config = dict(
    init_std_up=0.0625,
    init_std_down=0.0,
    decay_shape='linear',
)
Each number is 200 + 40 x the weight over its row's rms, rounded and kept within 0 to 999. Layers, rows and columns count from 0. The size before them is the row's rms in percent of the matrix's.

# layer 9 MLP up, 256x64, rms 0.271, rows 158-212, columns 0-63
106,295,145,163,117,167,229,229,150,228,192,223,216,132,252,160,271,196,156,247,211,187,184,254,239,220,169,150,211,241,170,151,202,153,172,249,245,208,237,230,254,177,174,209,230,183,256,181,171,206,240,270,202,222,264,176,139,163,175,219,164,182,216,261,205
086,159,259,151,220,127,222,286,231,144,162,269,137,185,179,179,243,212,180,247,204,257,223,177,235,174,180,220,243,270,215,247,172,248,261,135,229,181,216,174,206,144,238,155,163,200,195,179,135,186,172,256,220,218,180,136,234,256,215,204,193,154,165,231,229
089,216,224,209,211,228,155,156,182,204,180,136,192,275,233,243,179,244,111,198,156,227,227,214,133,268,173,217,210,290,192,138,183,208,168,238,196,216,144,195,252,192,198,269,239,171,142,155,239,228,173,184,189,210,167,146,179,171,306,178,246,184,239,170,190
104,228,299,171,218,176,141,178,162,215,225,224,181,219,213,145,215,194,229,208,193,226,110,182,142,157,174,234,289,220,205,234,197,188,145,257,211,151,166,164,220,231,166,219,215,206,204,139,219,153,164,262,201,143,244,196,159,236,237,296,257,174,160,158,175
092,220,163,208,104,142,143,187,161,199,288,196,171,221,151,230,215,168,184,263,140,222,188,238,241,195,160,187,192,242,179,198,182,156,191,274,238,199,289,240,221,206,220,162,220,242,199,266,274,166,188,183,144,206,187,157,154,222,258,202,188,162,127,228,219
091,250,257,161,163,192,191,185,241,229,185,174,201,202,202,135,164,289,139,270,193,203,184,226,158,143,247,227,188,202,178,215,226,138,243,234,208,194,190,204,274,202,249,191,167,166,244,289,188,145,155,154,210,116,139,200,220,220,180,204,195,213,250,292,192
084,292,211,207,268,236,183,249,176,204,252,134,221,242,217,178,246,190,216,221,166,247,130,169,114,176,163,229,224,170,187,184,169,208,190,224,256,223,224,172,223,214,99,230,165,139,234,169,221,237,137,221,230,133,168,248,207,205,234,138,255,220,181,193,230
103,243,98,213,146,227,224,182,247,246,159,162,140,166,175,154,169,238,195,184,199,226,212,163,288,168,257,191,236,225,204,243,185,171,174,174,273,229,258,237,132,213,213,159,173,178,124,244,267,208,185,162,183,203,259,287,201,157,210,213,211,185,228,199,210
095,209,172,152,218,177,234,148,224,181,200,81,195,185,240,212,172,183,291,203,286,107,215,244,200,195,122,178,217,158,221,212,210,174,210,271,199,241,231,166,194,216,221,183,168,210,262,170,285,206,204,216,188,230,187,218,144,229,194,168,153,192,207,278,163
109,231,225,235,176,185,137,243,185,231,149,84,175,144,141,296,207,202,235,306,234,241,189,193,247,190,199,189,236,208,226,200,177,201,240,171,240,166,185,176,207,185,184,102,186,207,197,276,186,178,144,201,204,245,216,234,210,218,205,239,203,140,224,193,146
093,205,238,223,199,163,147,204,161,222,268,194,176,157,169,139,205,199,165,260,155,191,202,263,277,174,204,172,244,215,204,97,188,196,150,230,234,212,139,215,187,198,169,214,214,216,201,153,265,250,189,148,210,167,173,236,183,189,223,162,254,200,228,318,124
099,208,192,258,258,245,173,171,187,205,234,293,215,135,153,202,224,216,213,180,229,176,220,182,184,167,175,159,131,231,183,167,141,228,221,229,190,177,173,193,74,277,233,248,216,216,197,175,196,236,154,232,243,254,208,174,211,271,226,167,139,128,209,167,170
101,142,224,225,190,169,138,206,230,191,253,169,259,213,169,132,180,232,220,159,171,187,217,203,188,223,267,169,210,299,129,199,156,134,171,263,184,220,170,229,194,204,177,261,189,187,266,222,142,256,305,212,178,247,161,204,216,223,138,176,158,179,174,199,202
105,225,269,209,195,136,246,151,191,222,164,180,194,204,170,119,190,197,147,212,214,272,230,217,236,181,235,190,230,171,211,207,167,245,240,216,277,183,208,223,145,223,192,176,226,155,157,155,173,130,255,203,201,145,262,256,170,227,150,167,203,93,273,214,231
115,182,197,206,227,216,242,221,209,160,203,156,192,145,186,138,238,163,207,166,223,125,237,195,261,169,104,190,256,180,191,209,215,238,171,200,197,198,119,231,221,257,150,246,194,118,205,260,248,252,240,175,214,263,157,183,168,182,243,178,244,261,143,197,136
120,210,187,205,189,266,232,185,301,228,175,224,205,183,160,161,210,224,68,125,138,251,245,212,163,246,227,218,148,165,152,211,190,236,170,221,203,214,203,163,245,275,118,203,195,210,196,182,202,150,212,200,194,183,243,175,267,249,224,213,219,151,166,234,212
095,195,208,209,142,160,204,226,163,187,162,250,190,195,193,176,173,250,152,121,221,188,222,188,261,144,174,181,196,255,160,259,174,255,290,160,205,141,204,123,224,230,176,177,244,167,273,222,275,229,202,228,200,205,194,129,207,240,174,249,130,238,226,162,161
096,173,201,240,152,245,182,148,153,224,206,256,176,133,200,128,231,218,200,123,183,109,227,160,204,197,235,193,139,202,257,131,216,219,189,280,183,188,228,237,164,224,189,317,242,193,173,151,247,213,255,184,175,231,195,158,232,159,197,187,226,194,210,247,202
131,156,186,253,231,225,208,166,195,211,157,183,165,150,238,140,169,239,173,216,184,192,143,138,141,165,248,171,246,180,222,198,181,195,259,225,245,242,91,233,174,255,228,234,177,178,189,208,244,211,124,237,218,244,261,128,199,177,213,160,198,196,265,261,254
122,270,240,229,205,215,207,282,261,231,176,166,177,212,183,260,168,123,148,202,172,191,187,263,242,100,189,162,226,151,241,247,169,197,216,171,159,141,199,170,155,209,113,255,211,157,201,185,198,270,183,191,250,190,173,217,201,155,236,212,219,141,155,227,216
116,199,157,162,133,143,145,225,186,228,199,268,228,282,205,144,168,138,237,178,184,239,278,257,245,179,175,172,138,266,136,172,170,200,238,236,198,138,175,213,244,245,218,222,188,163,259,201,270,205,168,198,223,186,200,211,171,200,209,141,174,258,220,154,227
088,191,145,171,199,247,213,253,220,219,230,230,248,142,205,246,170,197,149,114,207,192,117,191,225,175,156,194,122,184,215,222,158,259,217,191,223,143,194,164,164,219,232,198,225,159,199,131,200,269,171,222,254,291,184,223,171,173,235,167,231,241,163,141,266
096,217,157,239,197,164,257,149,136,226,220,129,149,96,209,123,264,216,216,220,232,204,169,159,165,208,205,258,205,284,178,171,184,191,192,231,239,203,226,184,213,187,239,259,223,211,142,187,193,248,293,199,193,221,183,181,174,212,175,138,248,271,182,167,177
096,167,188,216,206,198,87,225,228,226,185,230,196,203,243,187,189,185,192,251,151,190,146,119,182,207,291,232,201,235,219,185,215,237,232,230,204,220,153,179,87,200,150,234,247,156,255,172,189,201,215,194,208,281,220,168,193,183,269,128,215,154,167,252,177
092,212,238,204,226,245,170,165,245,205,166,216,163,245,218,241,266,232,194,201,155,168,262,181,234,157,232,184,201,134,167,148,188,218,151,219,216,199,216,104,235,191,223,176,309,148,191,121,215,195,168,181,221,176,185,123,231,254,164,232,258,196,137,185,255
110,199,170,163,208,205,229,278,232,218,205,178,168,238,183,269,171,249,292,234,195,215,247,197,227,174,139,175,270,155,200,275,182,244,241,227,192,260,174,178,176,176,179,221,146,116,180,166,149,205,269,212,177,213,152,221,236,213,138,180,184,176,131,213,132
097,152,201,201,208,302,174,206,236,152,212,90,210,190,134,202,195,249,152,202,235,137,187,198,169,226,162,250,197,219,202,203,254,287,203,178,276,170,251,223,123,199,246,191,197,221,197,233,243,212,217,172,245,197,187,202,195,190,183,175,194,94,212,230,258
101,227,188,182,152,145,154,186,195,258,194,194,208,111,240,219,147,165,154,235,162,153,125,197,186,101,221,288,181,213,242,181,206,240,174,205,228,177,208,265,101,243,244,182,151,128,170,208,216,251,181,207,204,182,227,168,213,227,226,192,243,212,214,191,255
099,167,119,211,205,228,213,243,143,164,153,268,179,233,223,233,240,193,291,207,189,134,202,250,93,273,191,176,228,236,200,211,183,234,204,154,233,246,216,170,226,208,213,182,223,210,197,157,192,108,143,204,273,217,210,202,230,166,190,164,222,175,232,271,167
086,258,217,193,220,170,212,180,196,233,224,179,240,224,242,306,186,278,183,165,219,203,205,170,193,172,161,176,235,164,187,224,142,239,201,219,161,102,213,190,204,137,243,105,135,183,144,179,171,187,194,177,244,276,247,191,211,254,263,224,200,183,230,265,205
089,253,213,124,161,179,132,157,238,231,206,189,249,168,236,219,229,227,203,227,225,208,225,261,240,117,113,166,199,197,208,238,181,242,90,136,202,152,227,200,193,188,210,195,260,259,171,198,258,178,194,127,168,216,208,174,223,240,162,163,145,207,158,218,218
102,215,148,172,255,172,115,217,213,168,226,243,149,206,195,257,285,156,187,228,176,194,245,160,193,163,156,150,223,153,204,200,181,294,221,223,153,191,219,188,130,175,195,236,191,154,210,204,204,235,225,177,256,267,152,206,143,136,217,167,260,169,214,279,227
102,161,173,192,231,201,238,213,234,172,179,140,247,184,239,196,250,225,239,244,206,92,183,200,203,116,188,182,266,257,227,252,209,153,143,153,237,210,236,129,180,210,177,215,195,196,253,238,169,203,140,275,226,236,212,192,211,192,179,185,149,154,297,207,157
105,187,188,256,209,170,158,231,206,182,226,141,191,185,131,257,228,209,157,197,254,193,224,215,171,144,272,293,236,233,142,178,176,230,256,199,230,230,154,232,181,203,173,190,166,117,140,229,191,206,202,291,205,182,263,234,189,133,210,191,261,196,222,144,249
091,185,160,193,178,233,208,277,190,179,136,268,208,244,178,230,234,182,226,186,236,90,217,257,143,257,310,215,203,222,244,180,157,224,174,198,204,184,208,138,227,213,227,155,254,217,173,178,139,122,156,197,216,174,182,230,225,168,170,210,138,193,188,234,248
090,197,247,225,183,293,241,164,210,215,193,184,130,225,227,221,221,186,77,196,187,188,190,228,189,180,198,154,180,229,175,180,90,225,209,187,235,141,249,239,271,120,193,243,176,202,257,153,269,169,216,230,211,198,191,151,177,267,178,221,182,221,196,172,183
090,255,166,189,196,246,157,174,197,192,212,244,159,201,174,221,261,152,204,225,192,244,205,163,156,204,216,271,208,113,204,223,194,210,261,239,223,185,233,208,182,265,173,207,208,293,231,203,205,161,158,200,166,130,114,223,148,233,218,123,238,226,259,229,117
094,190,198,202,179,271,165,190,177,154,235,120,198,182,112,202,145,167,247,286,217,207,273,300,236,146,194,149,163,246,175,253,140,229,184,199,162,243,218,224,227,185,153,199,166,178,209,205,220,182,199,183,195,220,227,269,159,229,160,231,185,176,275,179,167
090,196,213,216,131,166,212,179,233,169,223,168,180,202,233,171,260,198,220,221,252,176,117,211,184,233,186,109,155,197,271,240,225,202,245,223,224,128,162,212,198,203,206,287,159,98,179,177,250,177,177,169,203,199,252,185,294,209,167,204,247,144,163,223,186
100,274,203,191,197,194,233,182,208,217,324,211,243,213,126,132,239,201,151,106,191,171,163,289,246,151,227,141,175,190,179,157,144,188,199,183,180,205,153,202,225,211,142,241,149,249,214,199,240,231,180,245,253,166,192,191,191,187,258,243,196,201,178,177,200
107,148,156,158,234,202,196,219,178,221,207,206,301,208,167,185,193,159,175,189,130,210,223,217,224,215,352,197,236,200,148,250,162,218,227,207,183,216,164,236,201,190,198,108,181,243,175,173,179,123,197,205,264,191,207,208,297,216,195,182,177,164,163,225,170
108,248,248,104,139,239,216,175,264,197,173,157,208,141,165,245,214,174,197,173,222,264,263,265,170,141,252,230,170,206,158,137,154,182,184,164,226,157,210,171,219,187,288,182,248,135,216,161,152,217,202,237,209,225,200,240,223,155,212,220,202,168,221,215,133
090,235,240,225,232,146,168,233,200,242,161,242,128,229,254,158,233,128,189,216,203,151,130,127,165,220,219,178,237,177,219,256,229,223,153,232,191,112,244,140,164,155,217,191,221,206,207,213,193,227,226,195,269,225,186,148,275,157,256,227,207,126,186,219,222
078,168,180,168,138,189,141,204,220,191,210,256,184,261,271,183,152,167,270,283,189,203,171,157,77,266,204,213,201,209,190,275,214,195,243,236,213,156,202,182,216,240,230,236,199,188,208,164,181,182,264,177,247,167,157,172,214,124,205,212,249,152,195,154,187
110,217,251,257,255,190,201,209,198,160,214,194,246,238,188,210,222,177,173,261,242,133,200,197,188,194,201,129,148,218,159,182,169,160,248,233,220,133,147,191,221,196,194,181,244,175,282,179,278,162,215,267,197,245,194,139,228,245,140,127,190,210,241,121,143
097,179,255,178,148,222,144,171,206,184,180,254,183,160,129,180,244,190,169,196,186,170,223,186,227,170,132,254,217,237,192,198,255,208,180,223,244,136,170,202,177,195,119,219,306,177,236,276,203,229,192,195,210,219,191,177,269,230,289,225,225,236,122,150,176
097,177,239,166,207,236,207,169,197,256,228,272,131,227,259,221,127,230,194,250,220,178,237,218,148,124,157,253,242,176,241,167,223,177,188,187,267,146,169,237,241,225,171,174,200,96,185,151,173,155,204,170,193,209,263,218,271,244,163,195,186,197,251,174,218
099,173,160,220,176,187,176,250,200,238,156,159,190,155,247,216,261,167,196,281,126,150,165,162,235,196,189,182,149,187,129,223,209,182,274,181,170,171,194,189,215,120,219,248,237,163,211,170,219,241,231,231,289,221,215,215,166,217,269,176,180,118,144,209,142
111,166,217,212,147,158,241,204,167,274,126,227,181,232,208,169,184,196,205,161,207,171,191,283,281,178,210,193,135,260,146,213,222,167,261,182,171,195,172,262,257,176,238,184,173,214,194,179,285,238,198,120,146,210,198,212,250,210,143,184,212,152,251,149,239
101,169,188,110,224,181,245,223,274,203,183,215,211,267,243,268,177,194,217,214,185,161,200,160,223,118,263,226,144,164,215,239,194,210,111,248,182,164,212,243,166,188,232,155,184,159,161,203,198,198,165,238,210,217,159,221,186,178,224,263,173,324,194,216,159
105,258,191,161,155,184,204,178,154,263,150,202,230,139,132,151,157,263,211,205,166,207,220,239,237,229,240,203,142,114,190,233,183,194,243,170,185,249,294,242,191,193,150,197,233,251,162,229,199,147,251,184,239,168,229,271,196,255,199,185,232,201,268,178,231
086,202,150,164,192,210,205,163,248,251,213,133,198,256,171,141,137,138,189,261,216,176,188,260,229,210,322,157,194,241,131,156,181,195,234,204,204,248,197,166,183,174,213,202,185,204,204,193,227,220,136,227,135,171,178,166,270,277,216,175,224,195,275,218,213
109,224,200,207,204,247,249,238,167,267,201,179,230,153,135,148,128,209,202,236,104,192,247,230,225,178,178,229,116,224,273,248,143,197,159,158,178,208,211,223,138,242,174,224,159,273,246,234,188,155,245,282,222,227,201,160,203,195,214,206,169,175,163,231,198
114,181,260,217,281,194,222,206,248,212,192,161,159,82,160,171,219,172,74,214,191,182,199,252,121,253,210,237,257,136,197,231,169,170,182,189,207,166,175,236,219,256,166,262,189,204,220,213,225,199,236,211,242,193,223,196,158,188,192,227,209,182,210,241,123
093,200,240,174,187,232,284,138,228,237,162,183,180,222,224,153,257,239,161,163,125,174,312,201,240,210,186,149,168,150,180,233,196,183,150,237,263,219,162,210,203,191,248,177,255,163,162,165,247,169,199,206,127,179,256,182,201,238,234,167,257,234,158,213,157
# layer 9 MLP down (transposed), 256x64, rms 0.141, rows 158-211, columns 0-63
107,199,243,260,219,176,221,199,195,152,205,153,196,172,122,276,167,143,208,158,170,186,219,178,229,136,213,135,213,266,160,215,219,218,178,138,211,223,211,299,202,272,218,192,176,148,271,175,276,152,159,231,289,176,204,179,219,199,210,204,220,208,174,144,187
110,192,205,179,153,145,202,200,205,181,218,226,229,164,184,222,206,203,247,211,189,199,190,154,253,168,252,265,204,229,158,193,185,205,190,210,199,187,148,182,207,164,151,205,146,213,176,182,231,86,199,184,368,278,267,124,182,250,212,180,216,194,178,209,201
078,198,209,204,156,198,145,259,235,149,199,238,306,212,220,156,152,175,185,259,253,208,209,167,181,174,262,243,177,153,224,253,167,184,212,177,239,167,258,138,135,208,215,153,223,147,270,211,228,158,179,237,147,162,251,235,187,224,162,197,217,266,131,181,201
111,178,177,209,157,256,221,107,207,217,170,182,238,222,161,272,185,263,206,150,223,164,231,179,219,253,144,223,222,200,207,171,168,223,249,152,158,169,228,199,223,157,227,259,188,179,195,208,206,207,177,211,155,298,143,208,253,274,173,86,191,252,207,210,166
097,282,141,172,179,187,162,224,283,141,301,298,183,216,141,112,207,182,247,186,244,237,147,183,192,177,177,177,235,218,209,177,201,247,240,177,268,188,139,204,175,239,222,170,196,179,180,186,211,227,240,151,169,139,207,187,220,211,234,201,160,167,169,189,237
090,186,203,173,207,187,185,254,240,192,256,166,213,198,239,160,160,248,154,211,172,163,166,223,238,194,189,160,155,187,209,208,193,193,229,234,175,215,232,219,261,167,199,214,215,191,233,257,183,80,135,198,345,161,193,228,157,206,121,207,245,181,236,231,136
073,204,200,178,176,244,245,199,144,196,168,228,135,214,197,139,207,200,181,203,208,227,268,185,235,250,189,211,272,225,211,234,189,183,153,151,161,197,131,216,252,206,282,157,219,182,128,234,156,297,224,152,235,162,209,117,212,160,116,224,206,238,240,200,236
093,180,168,206,157,196,297,193,198,170,162,191,164,220,199,213,172,234,272,139,239,164,142,202,174,199,178,257,165,195,132,239,260,226,291,213,174,211,218,276,204,175,206,149,127,158,265,162,202,161,202,170,251,282,199,253,194,209,203,220,193,206,172,220,133
094,195,190,132,237,158,154,215,197,172,203,226,292,203,300,190,147,260,246,179,202,182,243,197,165,205,214,179,146,241,218,201,134,210,201,189,233,233,239,187,222,223,194,220,202,221,230,129,217,275,178,195,209,130,127,100,179,271,221,202,217,254,223,165,179
100,249,173,226,233,199,222,150,166,131,127,224,200,133,271,186,247,183,187,211,133,187,174,226,177,207,166,213,274,277,240,211,173,211,228,181,234,266,215,262,126,167,217,182,232,142,214,151,167,160,201,223,236,193,223,123,200,168,232,204,183,161,158,246,270
086,218,171,237,156,208,148,223,134,196,246,168,196,199,163,187,202,188,148,181,261,279,153,208,235,151,177,181,191,198,177,133,288,147,125,242,207,180,192,166,218,221,239,260,228,240,221,214,184,289,184,203,157,133,176,240,191,229,200,219,261,134,216,193,274
133,165,180,120,202,215,172,199,208,267,243,252,265,144,182,137,230,204,129,215,197,245,208,214,224,157,224,197,229,211,168,183,144,166,96,196,260,208,154,229,220,207,199,178,220,214,177,232,201,270,251,233,219,132,182,141,130,205,241,239,237,205,174,250,263
087,226,170,249,229,198,170,172,230,221,209,97,242,201,161,219,215,166,224,176,190,221,178,197,212,149,195,187,192,138,222,211,311,262,162,141,187,230,229,198,193,242,241,223,201,273,150,205,146,74,196,203,151,240,229,174,190,184,202,219,239,172,259,144,223
100,178,263,223,184,216,239,218,101,206,146,150,144,221,225,165,173,189,231,188,143,188,192,234,236,174,108,141,220,168,200,198,233,234,174,193,247,214,167,201,168,192,176,165,203,223,186,256,182,141,220,223,304,180,249,156,298,214,199,209,156,263,221,243,226
125,226,257,216,242,262,199,137,210,158,235,200,232,220,166,116,251,192,234,147,214,155,154,167,289,171,162,208,242,188,218,235,201,210,184,227,163,178,163,181,247,186,161,212,196,231,164,279,148,93,250,186,245,178,198,199,165,157,273,227,216,212,250,184,167
114,235,214,155,211,258,237,172,261,163,115,191,172,243,205,266,260,120,140,198,180,230,153,179,198,209,192,166,157,228,195,154,142,176,232,176,191,214,235,182,230,213,131,203,127,200,172,202,220,281,195,211,135,247,226,216,179,238,262,275,179,188,186,191,268
084,201,230,173,107,226,204,179,233,235,176,278,150,203,184,181,176,207,218,229,230,223,275,149,223,212,201,149,162,173,178,202,214,173,215,133,242,242,135,162,206,216,214,207,260,248,202,276,136,93,216,234,198,179,226,153,198,197,150,224,180,288,236,228,170
114,211,238,244,183,150,232,153,204,227,279,169,191,230,177,213,205,187,130,179,185,200,237,229,182,242,229,193,235,189,248,170,148,169,203,233,169,214,171,176,163,204,249,228,223,240,145,168,234,165,183,203,65,308,178,167,125,212,212,251,184,182,188,212,279
136,235,198,235,180,206,185,177,176,224,167,225,193,91,284,178,171,162,173,199,232,288,233,79,154,189,230,131,214,187,258,176,254,206,243,249,208,196,161,218,245,253,202,239,216,194,162,200,156,229,167,205,172,151,221,186,181,234,160,176,188,280,199,177,230
110,210,241,223,173,181,205,219,171,237,164,226,214,196,213,226,182,149,232,201,219,201,190,254,193,120,230,139,271,234,194,221,225,200,184,169,175,163,181,194,221,148,201,202,226,194,162,202,267,340,175,100,218,127,227,182,120,146,194,224,278,187,232,192,213
104,206,179,200,133,249,143,259,138,252,201,280,172,211,203,218,191,134,180,176,196,262,204,195,179,184,221,224,205,240,115,186,214,173,209,152,187,191,206,215,127,175,231,201,184,268,206,221,273,154,166,212,215,126,276,184,214,214,193,163,126,288,227,226,236
089,189,183,191,197,156,214,275,188,254,198,282,216,223,228,197,216,291,273,174,117,181,199,194,217,163,240,184,196,225,123,196,150,188,218,204,163,156,258,201,175,167,200,181,181,204,227,134,157,212,217,255,123,231,203,197,242,192,157,221,103,218,220,284,207
085,215,132,233,215,194,193,154,164,169,251,203,179,174,150,141,202,217,192,243,253,202,224,211,164,177,116,237,282,208,230,165,145,268,218,197,192,181,249,163,193,157,224,286,210,206,141,275,180,301,267,236,158,242,183,197,158,186,194,204,184,181,144,182,197
113,257,212,168,166,211,146,174,145,190,248,185,207,113,196,237,221,215,248,203,216,174,188,180,201,248,187,176,151,255,184,227,265,216,208,174,196,285,214,201,163,214,242,235,221,192,193,155,249,64,166,208,232,292,185,214,223,200,160,148,181,159,150,219,254
091,248,235,127,218,160,187,191,246,174,149,222,113,211,167,204,180,242,179,271,265,157,237,220,220,161,218,220,126,222,201,247,224,168,159,215,237,194,194,185,217,215,197,119,200,219,193,166,192,95,163,188,221,220,202,199,286,199,163,193,256,296,159,203,181
084,111,188,248,217,216,199,128,273,264,208,226,197,256,164,228,176,247,208,214,142,143,217,147,204,216,217,137,289,168,215,195,226,230,206,235,132,258,164,230,222,215,173,211,133,202,203,215,168,249,257,183,188,246,184,174,164,197,206,193,211,206,228,102,142
094,250,232,211,165,211,167,207,182,151,175,95,139,213,204,243,155,265,167,252,260,222,190,278,168,188,167,187,141,167,185,232,251,211,244,320,202,232,172,193,183,201,228,199,195,161,198,234,206,151,132,158,197,276,193,187,212,225,190,192,203,264,151,174,180
083,189,152,220,228,176,158,192,217,210,197,153,232,187,283,243,160,191,212,234,160,232,139,161,152,122,195,215,236,225,226,141,225,262,270,216,237,195,214,158,179,206,210,153,139,131,267,178,192,182,176,189,279,154,247,236,151,269,195,189,220,263,189,149,241
121,183,172,191,263,216,176,192,141,148,160,252,184,241,231,245,205,188,197,185,181,219,196,237,137,211,191,219,210,193,251,150,211,196,216,200,191,192,229,220,190,173,238,198,201,205,216,223,219,20,203,197,336,241,198,190,203,238,170,214,172,253,146,164,213
082,284,197,210,174,217,227,282,150,197,259,137,200,204,244,304,173,242,233,225,221,188,179,166,179,197,241,160,210,172,172,211,171,180,169,244,193,141,179,111,189,178,235,211,176,221,166,201,185,164,130,283,214,299,206,181,191,198,217,207,190,117,183,222,202
081,247,175,176,177,151,183,266,246,233,218,195,242,168,210,227,271,186,233,180,220,214,214,260,222,188,178,153,193,142,186,251,222,239,157,146,235,163,210,184,228,224,136,240,317,211,200,174,212,83,149,195,238,186,169,246,137,192,246,190,216,190,152,225,159
117,230,257,205,215,208,216,155,191,225,177,156,244,268,154,161,199,186,158,203,231,154,225,229,215,216,286,166,160,162,137,240,206,237,263,217,233,252,172,188,195,249,253,241,212,180,192,172,201,109,203,129,222,204,135,118,265,195,222,205,229,211,229,117,162
100,249,211,181,235,106,168,221,159,219,216,207,153,260,200,259,230,187,174,174,186,225,174,184,173,253,318,218,159,147,217,259,211,178,223,218,131,182,183,193,194,282,205,135,258,183,153,140,256,246,201,193,125,210,217,178,160,220,235,171,152,203,215,200,216
120,252,205,199,193,210,205,140,236,200,229,181,177,175,183,172,161,238,163,219,236,175,226,221,216,116,218,291,286,284,173,224,90,210,209,205,196,239,229,128,199,213,189,181,243,198,205,207,208,173,144,156,207,173,281,188,238,174,224,250,220,128,172,181,135
102,167,183,208,225,253,196,161,159,206,140,206,199,246,276,164,245,183,236,185,214,255,177,227,249,260,161,219,253,190,220,82,213,239,255,152,178,243,249,242,228,177,192,165,141,194,212,250,159,137,225,142,185,229,244,205,186,147,186,195,175,248,178,196,120
075,223,207,109,180,231,191,163,186,180,222,239,209,224,142,181,194,190,185,302,187,222,277,177,155,327,220,143,177,179,167,136,156,226,202,227,268,187,219,184,234,189,191,252,219,183,208,161,143,274,174,216,179,217,234,184,194,224,238,169,230,195,195,192,115
072,203,180,135,242,230,222,171,204,279,154,215,172,232,242,186,214,155,220,179,181,203,242,246,164,175,199,196,262,277,218,213,192,183,189,168,183,209,156,215,235,160,192,180,194,156,90,236,194,296,243,223,108,194,254,203,228,194,174,284,233,171,132,196,175
091,126,134,161,161,205,122,184,196,186,221,195,132,201,245,192,127,247,195,126,204,217,179,243,176,213,248,212,212,195,145,229,173,216,188,212,220,135,158,260,208,206,236,241,216,243,223,226,240,91,204,150,281,231,184,236,234,222,197,194,236,248,246,172,245
093,198,187,275,211,181,190,222,189,245,223,227,251,169,207,220,177,203,276,144,213,197,130,241,171,218,153,200,223,204,140,212,231,188,214,192,160,197,117,203,216,259,197,200,178,163,269,205,196,253,147,117,165,276,238,204,167,220,242,163,83,229,209,228,255
100,142,104,167,187,165,129,178,172,177,231,218,262,175,169,200,256,210,262,226,243,275,177,190,195,232,89,183,213,168,224,228,185,220,207,139,158,221,190,234,172,247,205,267,245,254,182,271,155,205,247,209,145,172,202,158,198,204,231,157,183,212,197,184,247
111,192,205,254,201,171,173,230,305,222,177,185,189,219,200,215,167,177,201,218,177,167,201,150,144,192,179,176,185,169,196,220,237,231,226,168,156,225,224,193,245,233,152,186,189,205,219,206,181,121,220,187,278,376,163,249,125,185,210,205,227,197,143,192,176
097,241,191,242,179,228,161,179,196,225,198,170,179,146,220,172,243,140,197,263,235,169,234,258,234,199,140,229,189,210,216,205,207,247,226,171,150,180,302,134,68,272,217,208,235,168,230,164,209,200,145,204,214,148,197,242,233,182,158,177,256,239,154,203,216
096,164,224,200,157,148,139,221,128,169,200,204,187,228,210,207,210,187,171,259,240,213,246,260,215,158,300,218,235,214,184,250,152,112,115,191,201,145,134,220,172,188,225,245,234,203,176,249,254,257,198,157,238,189,206,168,261,208,218,214,267,247,190,198,164
086,173,139,219,240,206,254,167,172,188,160,172,213,234,122,230,263,197,157,124,210,204,203,266,222,155,194,245,256,238,263,154,233,213,196,188,206,197,134,236,214,203,200,215,162,204,155,207,185,265,168,263,122,203,156,166,210,288,252,145,153,239,241,180,191
127,183,222,233,253,163,207,195,125,189,176,180,318,185,205,175,262,147,212,206,167,257,165,162,194,197,200,134,182,247,211,221,273,171,206,212,184,240,173,178,220,162,147,175,191,209,340,186,208,187,225,213,137,210,255,171,234,216,178,147,139,222,200,221,225
098,214,253,218,187,198,175,177,122,224,233,248,230,171,135,184,178,178,281,206,169,191,182,165,243,207,218,158,126,194,189,248,164,120,175,224,158,230,174,211,238,244,203,230,294,169,285,154,203,196,186,171,265,179,234,196,260,219,153,230,210,179,217,184,107
089,182,204,202,222,289,216,150,172,311,253,244,149,212,253,200,185,185,201,292,202,200,252,165,153,196,171,185,200,173,200,187,182,188,151,234,242,130,213,273,235,221,160,216,222,143,137,158,160,185,145,174,206,277,186,239,238,216,169,168,169,214,241,161,211
106,209,199,200,200,165,174,241,230,206,223,212,218,241,209,125,223,139,207,258,177,186,122,136,150,220,220,203,174,205,166,186,194,201,209,187,191,192,210,216,182,196,198,188,243,208,233,174,154,375,217,214,344,198,210,187,189,169,185,216,215,196,157,150,212
097,180,228,248,184,208,223,217,152,262,157,175,187,181,195,164,213,179,229,196,208,195,200,150,178,185,223,213,221,214,172,187,232,217,216,199,196,201,198,250,197,178,186,177,178,213,216,237,179,417,191,183,53,197,175,194,213,194,195,167,177,201,208,222,217
102,157,181,208,178,172,190,245,225,217,204,246,191,160,183,168,178,160,160,187,109,181,256,205,195,230,199,236,179,226,178,266,151,119,120,223,239,225,261,132,139,175,171,182,129,227,194,245,262,254,178,196,255,246,205,196,190,214,296,192,266,221,210,184,193
106,203,199,297,198,132,223,143,207,165,202,221,197,134,245,189,190,153,184,186,167,273,226,197,229,183,231,151,246,182,199,226,236,215,182,212,203,255,227,261,207,210,217,204,197,184,146,130,169,75,286,144,225,217,171,204,192,175,238,143,170,213,232,243,252
092,230,123,180,196,191,260,228,207,332,185,180,187,228,209,183,196,210,176,258,209,175,217,188,203,196,315,161,190,246,196,200,86,234,183,196,210,187,268,208,163,185,188,186,175,203,209,256,183,149,163,180,215,202,147,132,199,283,194,194,202,213,218,216,135
110,248,160,185,199,202,259,226,164,241,233,107,250,152,256,195,214,206,165,171,194,152,212,119,186,115,249,172,156,146,193,199,176,250,199,211,223,218,198,206,219,296,178,176,170,287,178,247,171,174,262,236,285,211,144,185,180,209,228,185,214,192,220,182,169
111,274,229,197,194,261,244,152,257,167,172,198,185,220,148,242,130,121,155,175,150,273,221,204,180,132,220,218,188,192,156,223,216,175,179,172,140,166,221,223,255,265,195,232,211,163,222,254,278,156,195,197,157,144,159,239,189,259,246,196,184,216,203,254,167